config = dict(
    d_model=128,
    n_head=4,
    n_kv_head=4,
    vocab_size=1024,
    qk_norm=False,
    attn_scale=0.177,
    bias='all',
    init='normal',
    init_std_up=0.0271,
    lr_mult_down=2.0,
    beta1=0.95,
    schedule='wsd',
    decay_shape='linear',
    batch_tokens=[16384, 32768, 49152],
)
Each number is 500 + 50 x the weight over its row's rms, rounded and kept within 0 to 999. Layers, rows and columns count from 0. Numbers have three digits each. The size before them is the row's rms in percent of the matrix's.

# layer 12 attention key, 128x128, rms 0.105, rows 109-127, columns 0-127
089:508487556504486481504454532419478599474507451599499514502475608536594452499545454414507503460593475459519537466517498506512571474367502520465510539493465456503517523493484443570554538461556483482506465557510480583493523422411594509470421457575545439562511478490518501471533549517468415464514563502519625477420571521466487527444560541574563427501387515403497455442535484465424569463587
094:487583544596499500460508464525427351499459541533529627549466433509453480612541469421411468511467499506599499493508376456513513445528513501522481455526478574483533485542526522530531464428495402519565463440483577507443566514512430543487466482475441494496581452401446469514599493562578465489500545457482448562467543526535486460527606463476529431491535488524551516432538508505479540606452
084:465569466476514531481439538455502374550518573445489502552591522481577502585529531451545447536471408459516415620501584589439470560466540518396456550424499471551503490532509428470545542575546498449542465410507491511430469508494448416527544513518408542425507502584560491563507557499466485437468456545481523510377464490485544488516410515454499511533521586467506508590450537427499488514560
112:482514514521516503556487482575631415511526419481537527539484504532492525475408423533577459456504483521494512502370401533544589500508489491603497414577548458528543469491383503481456512483368452553494452546425459529504550500449513496524528432502515559527483488467453491502579486559579505509411429434629511511459632456529552400534508522542477457516478547525508413472508521510476486499478
091:488487545431470526461519475572591492425532495517551500491440514465554510466602396440464524494392498528561490442517472434482519453460493531568465375554429548534466573434546581453492409511445468486461506573528502490473572581547519498556539464519406427510467485477524433563485465525637496555434428518472462424544498489482513577515549499536501580599556504473542469454526523459594448498438
096:453497480490597504516506517627574544528424514491539527555547520498484542467494503545545543575420513512498471545437529493552440389498596508448496351468511456548487517574591434535512448484530480553488449446480522493431429480467377507538584428433510538482474459473485508535458528506566525415434503584502447472511569467528471526548422562456494551534516426534479531400468536504467574609463
099:574591564598604555466440497537549394517508555506507583545498485459469535487507449443516504468500429479490422507537460396447498512568519520448490414534470452471498562502456448501467514549524440468583493535483542492453556525474475442398489492472524439444517468383422495447541552567577557567481549488564497451479527493433510450540564511470497568462469496508509504440687446579541477474513
084:433358595497558424502441480481437514443563523470472539515500538503506492542544530569520487444534551455471490440469516505443496583450496560502461537408552488543583438526548388508470518517485404479514631420564474524565450586485528450513412490488525495556458494536586533519536569436493499417501517456627559553455456504502536454478548418545476516564412444517523537448494462557522518478446
091:473554497439633449503477488446444501503485468510521599439583464547608447391536594452452523546562502473433356456432544566487481517532448425488433511433535463546539489461495450614604484498517495460536455463489524531563457517514553469432522524529501586530512432477481567482472520492442501510476568537452444484510532554536502556486442618450524452451592546526530497496509460538405516484516
093:514537494522510517518536519434488500413608561531444585447447542591603439425468471506488526475498511367441604453475573508516448495481531527518505505459392536488431572567514482530487511531494525550472530527438492563495537464433466502616489427557524498443413548501551508531518562509440497410634451526478538470555483538580391444528462535478507489550518477546474471433489593514425487541471
100:559518584454538442590452512525477515527468548590473552469462531446509501526512478460487436544547497434518462538391481485432571521520470522514550533419433550543482527506646632516449513483449442395506551462537470521558430424493509526516515535484522548576587492482444481434460544463651506514410448506540472449535514452596503518567466553536451456532517495418515509459453504480504499402431
102:456475490407533564579480530462486497626529548535505486448596399502487543553555576517539489453488501589499559475434463547478485530416576545388459549495496465508554392471553472544520515488458473510488494525560411575577468514501463446563586497463555467520455512463471486584458508490463543515454557602381460476496446425476479482459385506464398536547478503497507587508462479470518542473572
095:522547486406490501461485465501459549427515468498538505413486485448451487463382460480448487489582444515427455498547512404609509460468542539504522477526461540536425511522530525518533528519519459519504541472453481536594501586479474484482479515522567530497509619519598481559567349437428497483604485556463513500481491560491520553595510453516565502467484401561436544573477367471484486488616
090:480517507594561473484550504405492529502405434465576466518457546500518459480425493494512570488550543479436473522458444453542473449556508559538486638466398472577538562449477450521464536393586518429526524542471421667583535510450469500463479487525485500532453535610475497526470532411531458424463555422529560511475537558537493595510528533469511501504524571505491503467453448476591546458462
095:495520467505510594514548511479509506519425370469553539411506457517553510560484542530537510458503533503527471441553454483496536588589447418585470447535437484544481420424519415458444523562514443469477549408495520523450582382532561411534448522506538561392448520592454616514463492421489496528537501454525517507483475507490533591443595559560479467456535553555514522578545467488481440483528
100:603462484442561489485434502419474386568406473556546559479624613445563544459539561495500588517527504518480497514449498518395492505498541454499495517540500456435587504444433532495483432537500408476517476431522432558519491465498526525477495485524523546605530377438537554469526527554518536484477463579453517457456425555379554519505424474471508536548485477533541577486508503490502453616503
092:500460501495486380494467465429620489508458583519487513431532518533551493528621544585483519553482517513539439598475526612554509524533512473520491476490412465471551542562533506493416555583474535393524489487452485519517371428548495522410471569528429492432538528583568477473553477495429426467466535558450478494417503495550371455552473535483451491451466473604506483526545516491491512521444
086:453561448490488390499513552397485389536549488570456532482479555531539568492562519546501538561421461490580511450522524603505517541576560554529468489496584431504453567569421536564510446485569498529528400472432391554519544477507532545509447480635477388488455496440496478542448542474516446486509487506480546575492492484457496535498428504444404426459500446494487417470563554558560524516514
085:534563539447444558511575563558481443490503525468474515519496399520518376570521514444496532473496492471516460548446415449452454538424515464506519466648545574542471447425457528468505566541546531446392489566514446572415520445519487497487582431544629500494517508473455497605553392476544448523567470531560473509451477459465541446490488395491510581488543460487512554519523562547505537538447